Weights of a small transformer language model.
Size: width 96, MLP 384 tanh GELU, vocabulary 2048, 1.7M parameters.
Each number is 500 + 50 x the weight over its row's rms, rounded and kept within 0 to 999. Layers, rows and columns count from 0. Numbers have three digits each. The size before them is the row's rms in percent of the matrix's.

# down: layer 3 MLP down (transposed), 384x96, rms 0.185, rows 82-95, columns 0-95
# up: layer 3 MLP up, 384x96, rms 0.204, rows 83-96, columns 0-95
down82 092:514512507417472459441536396495457534427458413586513591512489528517469462480493499458494503454435500484460474591474502467552464422478497518447577543412463421540470582520465457403482382606530511452467441445505506452430365581536480508505543506465431468435511509524472544525573475535507541517
up83 111:396399465410450468594515495485500505541447497582559488493516551490527537503477573526522457495487457560473526494531498576544503473386517510464427453421502546451542533505629652508488471545529529497475503449509512521486472489400489594497456532602574454461547525547444496525544492437450460575
down83 114:515413575532509564558441420436505481453507547517391526491535480467400504505472531493507519589505545491402528539581560485558525544478580523421504496469514482466516532482472466540499525584448483498522462518434533614538397538630505576499508564521509429516491504526475559403512475587479483605
up84 096:437498521522535550508453435529471507425567590507540480523550551490467537549585505501425482571651530538588559531543495468507557543562518509555515496452457565467540468599450463575542495459490504478552608407575521468527471517485423543490383582567445449448528546557482491525482480556481467498
down84 096:518522523434472455500497459480545491455570652437533410476492467520549570515430488497433530458581463432454414398499452503518545360457503430608429466569460536579493484529465528582470497476486452441486508563514499450433519445605448524517437478440431518512483471493521515515542473481539516483
up85 109:492500512517475397589537516483494572509584578518536539583438521467617580595499464451425493421544493423398410487480483575473531461533460525476511494475464518449552484495530467436449575442474465451549490477535558481549494523561549450527466487572437595536511541556526503520493546393565562466
down85 112:461489486496414606473594497451550477458524478496454495511503621521521507481473482439487510577486375427498491535603488499561457426571498494564568445504576551475569494476461539566469436459467462491526398642521532516540577555437514438426485475450540497447489477487576511538468517489555468544
up86 104:486510503528406491408410459441560506471420582565503557489499584512539448426548511549474398454518456494542508509565443533475581496554578513527499532445563466533389487495446492439555547487467461482527553512419599485468424479520503530524572488523530430565618457512543511578526557538540459452
down86 104:544516465398519476437446455513495447407608527538425488490502464541496430552515521513688546560459503514474577501514398452472477514516456492531556414568556528468455498510443454491537546546570539469404461473537475464469493529552529530542548585488539505550470455426431436522565442499540483453
up87 117:457481439524430501514491541585566566463491491512513490594663454514407511487558483517485574557519437511528543472582497545532539405471474447503452451532541511490429502535525595522584510428503498490439499615517533530486452501437492567539457484506472464558486416475600477423537465535448525404
down87 126:516622485517484506538492485477526450419459531518516488540554512528503476508518606496605596495400561455580489584583490444519542448476478515480518470496534420507473567394496465452569457519520533587584402484488578518507415541498545454356505508563458516552481480473457435473491499555449512502
up88 108:521478468504442612426505469511523464576441467522547486441427473443472545529559575558514597473554615498399505572511525480530415587608496506521513561538470571535461440491501546533512530537476420517473488460567570505480481548484415555482491422473452438491606531539482426486511542424466459464
down88 108:561510464474545521477527430472501422489480605617433436495469472534578649558431567511513592531488495483572490440517474478376549478501438559418425507468535434502563432485590435487459459506511510438450464481518541470538506448482487512512481435512510594539448553508508488463440464575479522465
up89 104:517518463613474478443329435533575542439505500540525551494461491524443465530542541551494441485531467479447518508426570616531555506524490474429469456519558489521454546596453481602526458429554502518497559490473497570531382570527512529492521542490461481478502441518534508631440554469456532478
down89 096:468481410506532470465502452464385465452418481484506404542486508498519510531443403481590466457478487441645492514569474492518566589487461610501486495517480447537429411477605433560507502522522524384442551474452414478524506490526525459519535559425436439498522545510468465500559509548464535486
up90 078:507458471559495520505438547547344556554510490529544637613466495497456470489534484540428517564448531524470445572495565562489553559548580537503519471476540533430449479592491478487543569532490551550560510575447581481486475570536566443416515521499551509461505502461547420384510511491528506524
down90 089:380582401611416471544486540524507458606460588431511525453453466466394544470448507556469398526464585505553478475482494506447530469525446472446510533545528505483539563519421533433432502487481467547562557477513549478539523454560556487481498561459472470480519477531540470515405484538414540593
up91 101:495491534569544460569574531443464503533490541488530584511569386472493435482469424365585460475442540485600520482589484447473447559483606532588458479509518546474502475526541499459553527495447412486524556478516569499434569468435488509477539603506487388495456502503491412479538471504525437539
down91 106:471567512412380547539552450485545492450446524447425444518459561501495503393566451579470496488616548567548470486493553500459451503591427440472529504485462416536531549583545456583453482439518522452481485501572481526480426504486524485457545446476481582512544591520510556550521612470521522440
up92 102:530459527544494477420521524498530474475491509406431498605480476497564421495425520547450511586463446499496436467494434472504467485507432594455562590562548518497599512456414505486501644545474485503534593541578504464500404550475420452520517563507533466556434576488561506534589465498527497548
down92 089:540496440506489449498482451494535471440533554580520530470483540434409469530461448462501514511471628406416423347510519463432514525432528463487555474456447563467454486533464516439493500437570489445414534548599454511530493509467447528536466478566531423504574477504551456408502561547454427448
up93 090:504416504480532416561502508430447538531547641431486552527490504472456501485398519412471587524561507537598468433536479595519492496449419433481426536536463409510464510434513410449513453431528560560562501539488512419402519539494504520548496474509547419532416486510410494470496476499503512488
down93 082:510491496608596532533520532537454525519465533471546532576459490510477599503467486592414460509466522519500512471462626575518476391517460411449510543441522462516539478346492498435416545509418488505493492409459482470547479442472571513485483455529390467492517494493561462567425507471443539457
up94 108:449568496507424521532456467521550463380539449542589517571512504446567534548510491513547442480603460519551454526467530622440449508468397491406556494590490462530506460474475393465472424553509450466535454494551500494530507500599458519528465533534537590575551505488551597513559508556457493540
down94 107:398625465528502514436484522492582507502547432510576504517460456461423493474514482480543496510428544472461513544546497530504496413450507398393433530574571499516460504538508525476430458524518456350465531545566516407553561408488421508509488474458499518552495489490446394473445492434535501571
up95 100:474444411624527454487429407540512397526537531510555425548468552458460507517545487464440474533595469496517566481531545545506557539449483540367610446505503533476487505503581472464542504464517469497476522500623492477502490645466460491505530482471414531464513569480479532520441436560490493426
down95 098:505472505491527452430633477502412477578504546490518463470519506529537524528322462474568501583476480473544491537499529488447525597531449474516467552441453453501430473495479498477489549614503523595418526562512455482481525470591546504490515505495590451495406408474483553571526547570578518525
up96 108:466455471637474542532457498566579471491473480581528493418530476460485561452489450482492473498589505584472433525648591576453475512518544496587516502515457494549504457547503497439452499446495464480523458570566488429475557486504481438506471480501482464364504610445573517399484489567493525520